config.yaml
num_hidden_layers: 24
norm_place: "pre"
optimizer: "ademamix"
Each number is 128 + 24 x the weight over its row's rms, rounded and kept within 0 to 255. Layers, rows and columns count from 0. The size above them is the row's rms in percent of the matrix's.

# layer 6 MLP up, 512x128, rms 0.0677, rows 222-274, columns 0-63
size [ 74  62 122 133  96  71  98  83  83 111 123  81 114 110 129  93  93  89 113 137  82 109 104 101  94  74 102 111 105 128  60  99 118 104 124  79  75 117  81  88 106  76  96  99 131  76 109 114 114 113  90  95 117]
[[136 154 136 101 121 105  90 131 165 125  85 169 116 113 128 132 111 117 115 101 140 153 142  97 123  85 147 135 120  96 124 156  74 134 119 183 111  81 131 139 135 118 147 140 160 145 113 122 162 134 142 148 196 149 131 144 152 100 132 106 144 132 166 135]
 [118 124 122 132 156 100 164 125 173 154 124 158 118 123 156 145 116 143 159 111  98 131 133 128  86 101  85 138 140 137 167 150 112 157 162 109 128 103 166 146 146 123 135 129 142 150 114 151 178 143 131 156 151 167  80  95  73  96 149 139 135 141 112  96]
 [110 144 149 154 149 142 111 176 158 132 148  94 166 120 123 148 121 108 150  93 125 131 146 118  93  60 110 156 145 110 112 151 177 159 165 107 110 118 126 118 122 163 140 118 124 117 114 133 108 136 139 143 133 124 125 124  96 151 131 104 146  68 120 134]
 [116 143 158 117 135 109 123 129 140 155 127 156 102  99 164 135  86 101 114 103 193 107 107 119 162 131 138 127 117 111 100 145 141 111 126 179 125  73 129 142 153  93 122 128 152 130 137 115 143 111 112  93 101 141 142 104 105 131 152 158  93 128 172 112]
 [103 134 169 136 115 117 149 125 116 160 124 160 156 113 118 147 188  59 106 122 115 100 133 140 137 104  99 131  84 138  99 133 144 110 146 147 103 123 111 149 149 139 166 115 123 122 176 137 142 163 115 129 140 113 105 168  77 200 131 107 159 116 113 150]
 [126 108 118 131 139 128 126 127 153  92 139 139  81 125 111 133 139 109 130 146 156 120 103 118 211 109 132 143 124 109 103 145 151 196 112  97 131 124 106 148 145 154 124 124 108 134 149  82 155 147  80 139 109  91  97 121 120 135 109 120 143 114 138 119]
 [115 118 127 136 121 159 102 138 117 126  92 150 127 112  83 149 101 136 119 106 189 120 123 103 108 128 114 155 164 101 177 123 169 132 139  79 110 133  97 189  99 128 137  82  60 153 139 119 153 105 125 105 159 163 157 106 130 162 135 118 134 147  92 120]
 [133 115 146 100 192 132 131 152 149 155 108 128  84 101 114 121 115 115 145 148 130  99 146 109 141 118 148 153 160 124 178 125 103 155  93 150  78 143  93  94 138  91 113  81 128 143 139 189 154 134 126 111 147 133 124  88 121 145 176  78 136 107 164 153]
 [138 133 119 141 134 134 124 105 158 133  98 148 137 124 130 145 118 125 111  72 121 158 179  92 125  64 127  86 153 150 158 123 120 129 180  88 154 159 132 141 140 157 120 111 152 125 138 181 126 150 186 152 124 150 136 116 139 122 123  95  85 131 130 121]
 [107 159  98 119 130 131 125 157  65 150 136 149 104  83 137 153 137 119 124 133 127 124 124 143 167 110 134 157 119 145  91 140 164 140 103 120 119 141 133 129 133 183 107 116 120 112 111 128 103 131 135 142 140 160 102 128  85 110 178 119  64 143 158 143]
 [114 152 151 115 149 130 113 160 130 160 117  86 104 128 132 124 105 119 158 103 130  89 115 134 130 134 109 117 140 150 166 130 142 146 127 100 126 122 123 122 139 127 182 124 134 107 162 165 117 135 126 155  96 144 146 152 134 174 174 130  92 152 118 156]
 [114 151 116 122 138 150 135 130 144 144 124 164 102 143 137 153 120 103 131 110 104 110  87 124 142 113 140 163 133 119 130 125 107 165 151 124  59  90 131 132 142 149  96 141 122 113 162 118 122 195 150  85 138 137 154 147 113 108 119 117 107 110 167 149]
 [ 83  92 145 115 158 144  96 142 140 131  85 114 127 110 122 173 141 139 128 119 141 129  89 128 140  87 134 150 110 105 166 134 102 148 144 110 136 100  93 172  89 132  95 142 151 152 143 116 128 170 114 118 179 108 108 103 109 127 101  94 159 153 157 145]
 [113 138 127 141  93 125 103 140  53 101 162 135  82 132 101 130 112 137 111 157 153 109 157 156 133 137 122 140  82 109 107 184 145 141 129  93 113 100 149 154 165 168 164 159 142 116 117 169 150 166  97 188 103 132 118 159 128  91 129 156 108 143 107  97]
 [ 87 181 152 131 102 119 125 131 187 161 117 100 104 104 161 136 128 114 111  75 113 110 133 100 134  86  90 132 136 120 125 141  95 136 145  92  80 162 127 139 126 141 156 113  98 123 124 115 116 127 108 112 150 160 110 147 143 125 124 161 131  99 138 171]
 [103 143 138 148 134 128 133 150 149 108 156 178 119 110 144 161 118 121 143 128 122 132 135 162 173 127 134 105 126 154 119 112 134 150 159 171 141  86  92 166 161  98 134  96 117  72 118 100  97  97 109 114 146 179 116 147 143 142 122 155 134 157 141 171]
 [128  95 151 123 147 144 105  97 124 110 125 157 131 156 102 151 125 141 133 114 168 145  92 103 129 134 123 119 150 129 113 147 103 139 155 129 134 155 138 161 137 167 152 117 106 135 162 122 118 129  87 170 118  81  97  97 104 141 140 114 142 134 102  99]
 [103 136 130 110 120 149 109 147 128 143  87 145 115 114 119 111 104 118 138 115 155 147 174 141 125 118  95 133 167 180 175 140 100  65 114  94 132  93 153 145 119 129 131 151 136 128 151 146 121  86 140 133 120 157 115 145 116 188 139 148 127 159 179 137]
 [123 192 139 120 118 128 124 146 137 134 121 108 109 130 159 112  75 107 134 133 151  72 103 127 129  95 140 153 111 141 153 167 118 150 114 117  98 119 140 126 164 165 151 110 135 107 190 128  96 185 123 166 116 144 150 101  77 145 174 143 122 142 154 147]
 [108 156 134 124 171 113 138 156 178 141 161 127 150  86 126 170 121 164 123 101 114  99 158 136 130  93 152  81 105 102 111 134 163 123 128 134 107 131 157 139 161 138 141 122 117 121  89 126 159 144 126 161 128 139 120 113 137 111 152 101 108 103 139 152]
 [116 148 142  81  94 124 100 139  86 128 145 131 114 163 128 141  97 109 119 118 141 127 152 129 142 154  85 148 116 154  66 164  61 126 147 140  85 116 126 133 130 128 108 157 114 125 101 109  96 113 113 118 151 119 107 174 164 115 138 133 139 194 152 157]
 [141 137 130 148 117 114 115 163 112 162 141  99 109 103 145 151 143 114 123 101 100 116 147 136 124 116 145 120 119 124  90 179 141 140  98 111 180 135 141 144 132 113  96  98 139 138 138  94  95  92 122 137 166 143  80 156  86 122 134 125  83  88 137 156]
 [ 90 136 112 141 123 134  97 112 165 150 117 153 100  88 140 134 153 128 126 128 149 150 158 113 140 122 115 111 146  80 138 147 111 113 119 131 132 146 139 148 139 126 134 120  97 157 123 134 132 141 124 121 135 154 156 176 105 136 121 118 119  91 177 129]
 [127 119 123 173 137 128 104 121 152 103 132 186 143 157 133 133 148 113 130 128 132  95  81 127 133  88 160 145  97 123 136 114 138 141 163 135 129  95  77 154 136 189 123 110 164 139 142 142 142 131  83 157 155 125 158  91 148 152 142 112 119 130 137 124]
 [153 126 158 167 121 121 115 128 155 140 139 202 128 122 126 153 151 126 130 141 116 131 111 118 152 107 157 108 108 162 128 132 137 149 123 135 139 158 141 134 129 144 113 124 121 123 109 121  78 114 110 171 116 124 107 137 132 106 128 147 131 113 139  89]
 [116 147 182 158 103 120 149 153 125 120 107 146 121 167 145 125 142 133 150 126 113 141 146 133 128 151 164 129 138 124 115 121 136 163 168 150 131 103 144 138 132 153 163  98 113 126 117 129  83 119  78 118 135 115  95 158 124 106 121 148  97 103 180 126]
 [134 113 130 174 104 109 140 140 122 101 114 178 114 112 160 151 125 114 103 104 105 133 132 134 131 120 115 124 160 114  86 143 103 157 131 138 160  88 127 122 106 172 124 117  75 172 138 162 126 154 123 152 135 107 121  76 144 159 142 145 127 112 127 125]
 [120 152 136 108 167 129 118  73  95 122 121 124 120 118  98 138 122 122 125  94 124 142 137  75 159 126 117 152 173 163  78 138 136 145 138 104 112 153 139 122 159 167 139 111 117  74 144 124 109 118 138 132  85 147 140 135 147 118 164 127 126 129 129 145]
 [110 134 179 138 160  90  94 151 107 139 108 151 110 129 102 125 107 158 110 117 130 136 116 165 122 127 148 159 144 127 129 136 146 136 119 117 151 118  90 164 155 108 131  92  60 135 160 184 116 142 142 170 144 163 111 148 112 146 142 159  72 110 143 141]
 [122 159 152 132 116  88 115 148 131 183 110 114  88 112 146 136 110 141 100 112 163 126 142 142 126  95 102 172 152 136 143 145 123 148 143 174 108 120 125 140 159  99 119  80 102 148 155 134 137 108 138 157 113 130 132 140 112 120 173 155  76 143 123 139]
 [121 124 106 128 127 112 164  99 155 101 121 144 110 129 138 173 130 146 137 149 150  70  82  91  98 108 106 105 137 116 140 121 144 131 111 154 181 106 110 124 129 159 164 149 103 142 141 115 126 110 159 148 154 144  89 110 139 125 146 161 112 107 155 149]
 [101 151  96 148 151 173  99 171 139 120 143 133 163 136 163 139 144 118 124 133 119 116 138 128 126 180 130  91 155 128 148 155  88 134 146 147 125 105 120 139 117 116 152 121  95 146 184 127 146 104 141 135 114 136  74 137 120  89 115 182 105 136 166 120]
 [127 173 167 168 149 111 110 127 170 177  87 143 119 124 172 137  98 110 125 124  86 111 138 146  99  97 156 133 112 138  96 120 132 158 158 109 154 116  82 151 129 123 122 108 129 116 178 173 118  83 113  96 130  95 108 121 122 151 154 163 126 137 185 110]
 [129 121 143 118 130 164 112 129 162  94 140 132 126 103 119 134  98 130 152 128 178  96 151 130 139 108  87 153 139 111 121 153 132 166 142  96 130  87 149 137 146 155 102 101 127 163 155 126 131 128  95 159 133 121 110  90  86 196 126 129 118  74 127  72]
 [ 95 158 146 111 131 149 104 142 150 157 129 126  81 138 126 127 131 128 151 104 117 108 146 121 163  94 123 101 142 133 139 148 113 153  98 137 123 106  89 127 121 148 135 144 112  95 108 139  93 129 124 142 162 168  90 177  95 116 168 121  95 101 128 136]
 [119 117 100 138 110  98 138 133 133 146 150 179 146 127 143 141 106 112 108 115 130 130 111 155 155 122 113 151 151 118 138 118  86 135 124 144 125 129 179 128 105 147 118 130 104 129 124 144 146 171 118 140 146 124 121 122  74 155 118  99 105 135  99 112]
 [122 176 156 148 185 148  85 105 120 117 143 123 135  79 123  91 125 146 114  76 108 124  75 125 180 138 134 185 148 126 112 136 168 141 182 147 113 135 125 124 134 116 173  97 105 144 128 165 128 142 137 127 149 102 111 141 105 119 128 129 115 154 132 183]
 [100 125  93 155 147 139 127 161 130 157  84 104 123 123 116 140  78 139  95  89 158 101 165 129 101 126 111 159 131  93 128 157 126 113 120 117 135  88 114 127 157 106 124  87 134 122 133 150 130 147 124 109 125 106 133 164 115 112 146 117 118 109 169 142]
 [ 88 127 128 142 155 126 130 151 165 117 134 151  84 134 143  98 130 157  56  78 128 130 116 101 100 100 160 135 127 124 124 130 132 144 147 129 132 135  58 125 165 180 143 155 145 138 136 128 104 147  81 147 157 137 186 115  55 141 114  87 129 176 129 142]
 [ 90 158 152 120 148 149  80 144 136 100 103 132 176 143 122  84 125 129 139 108  93 141 140 113 100  82 108 170 131 149 119 162 120 189 178 115 112 123 130  79  95 143 195 156 128 113 135 116 143 142 122 171 128 132 137 125 162 101 126 122 114 117 162 126]
 [100 136 138 135 134 146 129 132 124 109 119 162 113 102 148 141 149 108 159 115 138 109 114 132 121  86 131 165  92  72 111 135 120 164 116 139 133 137 138 154 149 112 155 124 142 142 136 113 108 155 129 149 142 113 113 121 115 130 122 103 144  74 112 182]
 [109 140 174 160 123 137  81 132 143 149 106 169  96 130 126 136 105  92  99 130 149 132 162 104 150  86 132 170  98 111 137 161  72 136 151 156 145 102 143 141 156 136 148 147 113 181 107 150  89 131 128 158 151 178 109 132 148 129 153 110  78 156 146 163]
 [148 107 129 137 146 104 116 124 158 109 103 167 129 155 116 136 141 100 147  97 131 160 169  99 175 149  75 178  93 138 135 161 146  99 136 171 118 105 169 105 148 126 139  97 103 137 138 154 134 147 100 127 128 151 125 141 125 150 134 113 125 112 156 184]
 [128 141 167 135 152 109  90 112 155 123 106 147 104 120 154 132 145 158 131 118 164  90 140 132 127  82 103 122 118 170 130 136 206 122  86 108 151  97 192 127 136 111 129 124 118 130  90 181 143 102 100 137 133 135  81 119 113 111 137 117 121 169 136 123]
 [ 94 116 176 157 117 146 125 144 123 125 115 110 154 127  99 139 141 113 157 135 148 123 140 122 132 105 163 133  99 109 118 157 154 143 117  92 163  82 105 140 110 132 149 117 136 112  98 108 149 142 133 158 164  85 120 186 121 102 139 130 149  92 130 151]
 [127 157 142 149  92 159 132 142 113 118 129 118 123 125 108 121  91  71 110 162 138 144 147 104 167  99 157 173 116 138 122 149 121 131 138 141 102  87 129 123 175 123 125 133 125 117 167 128  89 155 144 114 188 109 135 134 112 172 104 122 144 108 162 131]
 [105 119 120 144 142  96 112 146 140 139 121 104 117 127 143 138 131 105 155 140 133 121 143 151 152 103  67 151 101  85 170 132 110 139 151 139  69 126 123 142 159 152 142 108 118 110 114 154 103 137 173 151 175 127 127 169 120 126 144 106 109 143 155 155]
 [108 138 147 140 137 157  96 106 171 131 153 139 124 142 143 129 150 122 144 120 115 117 115 139 151 129 121  80 139 178 166 109  88 110 143 116 125 140  70 115 126 107 145 163 107 160 148 134 135 108 126 104 124 143  87 103 123 153 148 109  81  74 145 152]
 [ 90 140 147 121 117 102 124 124 127 143 118 143 130 103 146 160 138 147  89 112 140  76 162 140 139 107 122 164 120 158  78 138  95 154 101 144 144 112 144 143 139 127 111 133 148 112 112 131  86 152 113 126 121 182 130 167  82 143 161 143 104  96 138 170]
 [113 154 125 144  83 112  96 152 136 127 110 123 117 118 143 128 118 121 102 139 148 114 118 108 111 128 130 109 108 109 101 128 163 126 124 161 114  87  90 140 173  75 181 125 135 121 126  89 156 154 105 141 130 135 139 159 102 136 111 161  88 156 153  73]
 [151 149 145 128 127 128 117 129 122 167 115 117 137 156 140 140 162  87 108 100 150 120 170 141 136 138 102  71 128 138 141 127  79 115 127 105 136 126 133  89  91 154 129 117 101 152  88 187 101 124 155  98 147 195 118 142 156 121 140 128 125 139 144 121]
 [110 104 126 138 151 106 101 112 126 145 121 128 111 108 116 114 122 137 138  52 129 116 133 139 141 114 148 139 124 144 133 103 137 138 150 170  89  78 149 124 151  96 158 134 126 127 138 158 150 115 131 151 114 153 145 121  74 140 139 138  94 173 139 143]
 [108 168 138  90 114  97 139 109 140 120 143 148 104  98 120 169 142 127 147 154 171 121 143 148 170 113 137 109 121  88  94 156 117 162 138 136 155 114  93 168 156 150 126 156 141 104 106 145  62 149 133 149 151 133 105 158 115 154 173 141 102  91 142 189]]
# layer 6 MLP down (transposed), 512x128, rms 0.0338, rows 222-273, columns 0-63
size [ 82  72 119 135  95  89 105  81  89 127 120  88 106 103 128  74  97  88 109 133  87 110 104  76  97  87  90 113 107 114  66  97 116 106 118  89  64 147 108  90  89 106 100  87 114  97 106 108 141 118  98  93]
[[149 129 115 115 114 132 142 104  79 140 137 126 152 137 111 158 150 119 146 121 151 113  95 158 132 143 151 115 185 119 116 116 128 140 160 124 139 183 158  96 136 119 146 159 139 128 125 143  82 125 134 107  98 121 130 106 106 150 122 131 102 116  85 153]
 [165 127 135 125 126 162  69 126 119 153 125 157 123  58 110 149 140  80 100 138 149 124 113 119 171 132 153 123  78 122  92 131 110 100  90 125 135 151 117 151 123 114 156 112 113 141 116 156 108 114 128 111 111 154 174 145 116 138 125  99 144  99 146 150]
 [149  62 122 125 120 106 107 122 112 144 103 183 109 149 135 107 137 137  93 159 150 141 192  98 114 137 115 157 138 139 117 122 126  95 135 126 107 152 165 121 155 117  88 102 137 156 131 137 136 105 109 180 117 116 122 140 125 145 138 144 151 142 150 160]
 [101 165 125  82 152 157 125 110 123 143 155 116 161 114 146 108 147 101 117 150 130 104 133 111 157 106 168  68 164 156 128 155 101 141  96 120 105 118 136 127  44 144 135 140 140 127 175 114 113 134 117 123 109 117 113  68 135 151 135 107 141 147 124  94]
 [167 129 122 164 114 125 148 118 116  99 130 126 103 118 133 124 154 131 147 138 112 150 145 116 123 125 101 110 103 152 126 106 161 143 116 143 159 143  91 108 131 120 142 140 132 148  47  82  89 161 127 158  78 151 119 126 122 140 119 154 144 149 161  73]
 [116 140 181  90  96 111 110 155 106 141  77 108 138 133 163 156 125 106 114 100 122 106 168 121  86  88 153 109  91 142 118 176 102  91 100 162 137 127 144 134 116  85 125 144 163 129 124 166  99 105 132 123 149 172 113 165 130 102 157 117 139 134 121 117]
 [139 138 127  92 117 147 125 137 116 152 151 119 147 136 132 126 144 130 165 145  78 147 108 125 127 104 148 110 156 115 134 151 119 129 189 144  84 106 133 113 118 123 151 126 151 127  89 121  98 106 164 109 112  73 116 148 152  76 140 188 108 140 177 151]
 [132 125  77 147  69 134 133 100 145 151 153 137 110  88 149 137 126 123  83 113 120 130  89 140 118  87 124 129  64 175  79 124 104 100 141 112 130 113 147 150 125 136 151 127 142 149 107  90 154 157 121 105 131 155 135 121 119 166 131 133 106 136 115 178]
 [162 103 123 151 137 110 121 142 126 176 153 136 118 153 119 129 154  63 138 158 135 110 101 149 143 134 133 115 145  93 138 135 144 151  69 178 137 152  85 114  96  99 135 141 127 137 104  85 133  91 131 131 121 112 197 103 126  98 185 130 122  98 115 106]
 [131 123 104 128 149 136 107 110 122 142 155 112 129  84 131 104  86 171 152  91 109  95 114 127 145 185 106 119 122 135 139 124 132 112  89 144 105 204  97 120 140  88  87 115  97 110 132 207 121 112 143 147 146 112 184 136 145 155 159 134 121 117 109 126]
 [158 153 154 109  97 109 175 130 148 139 128 117 144 179 130 128 111 111 168 128 158 106 123 151 135 115 148  93 143 148 119 103 142 167 124 126 156 160 120 120 112 110 156 128 133 126 137 114 134  71 140 118 112 150 148 111 136 174 135 144 104 135 120 109]
 [114 131 154 149 119  74 108 153 164 120 122 117 151 103 118 115  82 146 153 114 139 110 132  93 108 126 119 105 177 130 127 123 129 144  92 124 192 148 121 118 127 129 153 180 164 102 138 109 144 102 181 150 104 131 108 111 109 102 172 108 138 152  93 120]
 [127 130  92 105 144 126 128 146 124 110  93 145 158 154 142 178 119  95  90 142 142 123 161 143 116 106  87 128 154 151 113 188  91 163 137  91  94  78 146 153 109 128 174 104  71 119 141 131  97 135 172 147 150 119 149 134 121 131 119 114  71 121 128 123]
 [156 105  96  93 147 101 127 149 118 117 168 110 105 142 138 158 113 141 141 134  95 104 136 107 155 117 211 170 124 128 156 155 154  90 181 147 160  95 145 100 126 119 181 141 114 103 130 124 176 141 131 116 133 145 105 123 157 137 102 134 131 128 130  91]
 [148 124 138 118 117 135  97 181 139 102 102 131 107 176 178 151 129 117 142 134 100 141 116  99 124 123 151 109 130 134 123 155  85 117 129 123 117 104 112 155 123 132 154 110 124 128  79  90 121 134 153 119  94 141 123 140 109 115 111 147 126 131 128 103]
 [150 106 121 128 117 128 128  97  92  61 122 132 146 129 102 109 146 111 106 133 118 149 144 108  66 110  90 131 155 154  97 154 106 123 105  78 135 145 154 135 100 138  98 152 126 152 154 119 171 155 150 146 108 124 114 133  96 121 130 129 118 139  81 119]
 [125 149  69 123 101 126  80 132 134 162 135 159 186 129 153 118 100 111 107  96  87 104 143 108 100 131 138  85  86 137 143 134 156  98 127 104  89 111 147 101 118 121 126 129 132 144 160 106 168 135 135 113 104 145 147 150 113 144 106 131  84 158 179 164]
 [181 121 154 127  85 133 133 122  70 122 156 132 136 122 108 141 136 161 147 108 123 128 129 101 106 166 164 134 122 128 106 148 181 116 167 129 150 146 117 137 118 137 104 109 119 134 116 120 160 127 160 155 138 142 183 110 101 123 164 139 140 132 114 143]
 [133 121  97 147  92 106 163 101 129 135  90 139 116 141 180 134 108 140 131 107 149 107 101  92 120 172 174 131 129 143 166 164 148 115 105 171 109 138 130 139 121 135 151 153 124 138 163 157 127 117 106 125 109 103 139  78  77 127  94 155 132 141 134 108]
 [105 150 117 108 179 152 155 131 129 156 123 143 141 165 129 129 140 137 142 133 144 124 127 102 137 110 157 111 149 150  97 132 130 140 159 127 139  87 135 116 102 118 133 122 144 128 142 125 152 118 124 109 132  94 179 131 166 135 127 159 132  96 118 133]
 [124 125 108 146 164  91 125 129 159 131 161 159 119 120  98 104 172 178 171 133 111  72 121 119 131  91 123 108 119  95 166 133 200 160 127 111 157 126 177 111 170 155 175  79 162 113 137 118 166 112 124 123  98 141 129 111 115 163 103 109  92  88  95 124]
 [124 122 118 100 124 139 137  91 144  72 167 185 137 169 170 116 132 119 133 103 133  87  89 138 121 130 138 133 129 136 137 127  97 136 171  57 142 131 131  99 102 152 163 149 153 119 105 137 129 124 142  85 118 170 144 129 119 109 110 138 134 120 161 105]
 [127 155 159 119 148 106 106 134  98 154 146 163 132  92 118 115 154  99  81 122 152 135 114 138 161 108 143 109 129 120 139 156 139  78 152 134 143  47  90 151 126 100 130 112  92 131 178 166 128 127 133 127 124 132 138 163 149 177 122 114 133 117 163 142]
 [131 130 154  98 168 132 106 114  89 113 138 124 142 112 123 133 143 130 122 120  95  94 108  92 144 103  84 128 126 162 113 131  96 151 131 152 154 128 148 154 119 137 126 151 115 130 112 165 121  87 149  98 122 159 114 139 136 157 153 157 125 134 129 125]
 [161 135 104 139 150 128 140 140 136 131 159 139  93 121 164 127  94 137 157 128 136  99 111 132  84 153  93  90 123 127  98 147 131  92 118 125  98 125 137 129 111 143 177 147 127 108 104 146 110 146 124 136 148 120 168 104 126 157 110 133 122 114 126 142]
 [108  95  91 151 117 109 118 109 204 130 107 100 134 119 138 133 144 140 117 133 118 121 154 134 113 117  98 130  85 101 105 142  97 176 125  90 166 122 115 123 121 106 141 120 172  97 135 132 206 147 145 124 176 135 116 123 107 145 142 144 135  94 147 148]
 [ 90 198 144 128 131 112 113 138 178 110 148 128 146 149 107 121 123 135 157 160 154 116 169 110 101 165 100 113  93 144 156 129 124 120 108 103  86 161 126 109 125 146 112 122 108  92 159 159 160 129 142 134 144 160 109 137 126  87  75  74 130 101 182 146]
 [137 116 131 137 113 159 117 143 113 123  86  82 157 143 189 160 105 109 131 142 138 119 104  99 110 132  93  70 119 108 131 137 133 107 166 108 109 137 127 149 115  73  89  99 115 161 142 134 140  96 126 148 103 130 126 132 135 158  76 160 134 108 137 140]
 [115 141 168 121 149 114  56 176 108 154  88 146 104 120 122 134  85  98  90  48 163 100 128 134 172 128  96 122 136 126 151 172 144 133 160 154 112  80  98 144 127 104 146 110 103 137 143 180 136 137 149 136 166 133 127 145 150 155 112 139 110 115 141 134]
 [104 110 121 113  95 180  90 145 126 124 145 137 129 106 166 146 131 122 103 128 135  86 119 138 110 129 111  80 102 105 123 164 131  81 110 136 142  94 149 119 167 139 150 167 169 142 111 118 117  79 135 113 166 113 134 118 123 142 103 107 120 125 133 103]
 [104 111 145 152  88 150  53 133 135 112 120 163 123 133 120 153 143 106  80 146 110 112 175  83 159 159 127 164 129 133 135 152 107 129 111 146 102 175 152 160 155 157 151 115 122 134  99 179 112 108 136  93  92 134 164 119 126 104 146 118 124 137 114 160]
 [129 180 117 144  96 116 148  83 135 166 136 108 151 157  81 105 138 132 151 120 134 122 127 119 126 140 132 147 120 176 140 128 169 121  91 104 139 125 172 138 126  87 133  82 172 130 167 149 130 127 142 156 109  76 136 127  93 102 125 115 118 135 124 104]
 [121 123 117 119 116 114 117 118 106  94 118 123 112 119 170 172 174 156 117 164 135 159 116 118 119 140 144 138 103  88 132 150 134 127 163 100 109 153 122 130  93  90 123 102 104 111 129 131 136 154  87 132  99 138 132 126 141  99 130 160 133 161 128 156]
 [118  94 111 130 114 152 117 151  91 156 119  87 204 118 111 160 111 135 124 150 101 152 137 117 130 131  83 132 137 109 146 160 110 110 133  99 135  81 186 122 110 137 171 111 156 111 104 163 150 103  87 134 104 143 158 134 132 141  94 170 148 161  85  88]
 [106 103 109 100 107 141  97 131 100  87 125 153 120 155 114  76 159 144 131 128 120 112 149 123  98 158  85 128 133 154 129 171 118 101 135  94 120  89 117 132 139 133 131 143 125 150 135 126 151 142 148 112 125 145 108 126  59 145 126 140 154 142 136 119]
 [142 164 163 101 161 143 114 148 136 127 104 112 135 193 119 135 161 140 137 179 105 115  97 119 123 118 128 127 132 137 128  91 148 134 117  99 135 123  84 123 168 135 104 124 127 170  91 124 115 106 129  81 124 146  87 101 136  86 125 167  97 123 155 144]
 [137 154 105 123 146 119 119 100 121  94 151 124 134 143  90 158 116 105 127 145 106 106 126 139 125 150  82 126 140 169 112 136 137  99 101 119 126 150 136 151 131 155 132 128 126  72 129  75  87 115 126 152 127 131  85 106 152 107 100 131  96 113  99 160]
 [172 131 153 112 137  91 154 111 149 126 147 168 110 149 111 146  99 176 152 109 136 147 129 127 132  95  87 105 113 158  96 186 176  91 132 162 146 112 149 115 136 142 100 120 158 110 135 145 121 123 156 141 136 143 146 107 139 147 122  93 107 105  94 116]
 [166 156 168  92 146 116 122 103  93 130 161  92 147 129 127 121 118 155 147 128 173  82 129 123 130 142  81 124 127 145 109 133 122 120 117 126 113 102 164 118 141 126 127 122  98 120 138 152 115 125 192 144 118 152  60 140 195 129 102 167 139 103 144 114]
 [150  94 112 135 136 113 114 172 104 155 142 156 107  97 103 156 114 123 109 142 145  94 132 126 136 144 122  99 109 175 140 139  99 121 143 152  90 147  87 137 114  97 143 125 119 163 142 147 141 135 113 142 172 131 114 142 143 126  98 131 114 119 123 177]
 [ 82 146 123 117 186 127 120 156 129 123  98 117  81 147 116  98 163 166 127 110 120 143 119 125 103 101 186 139 112 118 119 172 156 121  92 137 172 105 130 113  89 124 128  91 135 102 127 133 136 113 152 126 138 124  99 136 167 119 142 109  91 144 125 143]
 [ 88 143 132 144 128 125  36 136 136 135 109 160  93 110  96 148  91 106 105  82 113 137 149 112 187 111 141 146 112 110 127 162  97 131 130 153 137  98 104 155 159 156 146 123 109 159 146 169 122 162 133 165 161 143 109 157 128 133 120 133 102 148 159 145]
 [132 138 129 143 131 139 124 158 105 137 167 104 157 104 155 107  97 123 115 136 107 126 121  93 104 108  89 110 168 126 102 175 104 129 188 172 158 125  89 108  82 141 132 163 138 127  96  91 110  89 173 111 100 146 158  86 141 147 117 125 146 121 126 116]
 [139 161 151 129 144 112 122 124  79 159 161 120 167 116 103 147 118  96 112 128 114  83 120 106 178 120 138 106 113 153 138 168  89 127 125 126  90  91 138 120 133 128 137  99  94  81 127 107 123 115  99 132 130  94 200 130 160 124 166 130 119  76 135 136]
 [145 162 144 120 122  94 134 114 138 134 102 129 138 108 181 136 117 160 160 129 111 114 136 124 144 128 168 148 135 142 123 131 139 154 155 132 135 102 113 157 113 144  93 134 119 150 175 110 141 140 109 110 105 109 126  94  71 133  88 115 148 170 120 141]
 [138 103 103 102 161 117 162  91 145 117 125 145 138 142 139 130 164 202 131 114 106  75 126  90 103 112 120  69 161 163 107 121  68 143 118 155 150 163 145 130 128 158 111 121 180 132 106 141 106 105 153 145  96 121 107 133 117  90 178 101 164 130  88 147]
 [170 133 125 121  94 144 134 147 177 120 115 135 126 114 127 137 134  83 136 132 106 136 136 130 129 126  71 126 138 135 121 120  87 131 131 106  95 131 132 130 132 208 120 176 162 143  57  73 122  84 144 179 142 151 145  87 121 179 147 153 106 136 138 142]
 [115 154 154 111 142 145 115 171 103 107  89 146  89 141 169  95  92 120 119 116  77 119 130 136 102 148 143 125 169 104  86 119 115 130 138 123 142  82 163 104 116  81 142  93  87 171 157  84 108 127 130 135 106  96 103 112 143 124 114 142 140 156 110  81]
 [ 92  86  85 170 114 122 161 186  93 114  96 104 158 136 112 140 113 137 102 111 121  93 121 103  98 139 155 105 120 132 147  92 127 117 102 137 120 167 130 105 133 125 124 118  74 201 152 144 119 148 158 173 137 128 120 110 123 121 126 121 179 109 131 106]
 [149 118 142 111 182 116 144  92 116 148 145 191  99 116 185 140 117  91 141 134 164 140 127 125 121  68 161 177 138 175 125 154  77 137 112 110 138 145  98  99  86 139 126 113 150  80 150  97 141 139 133 137  80 136 136 112 121 113 144 121 154 125  98 144]
 [119 115 116 105 143 157  82 135 154 101 169 135 143 110  91 143  94 154 153 162 105 139  85 113 158  94 135 138 115 113 100 140 161 138 121 120 119 122 111 140 139 132 119 161 162 111 131 114 158 172 145 158  84  71 148  68 105 121 160 132 123 149 148 105]
 [144 179 113 117 130 119 113 141  99 134 137 154 135 147 139 167 139  90 100 168 124 140 118 124 142 131 173 130 143 120  97 154  97 153 115 144 111 131  91 158 111 150 136 128 107 144 133 127  74 153 123  99 135  84  48 106 165 145 122 120 151 126 125 147]]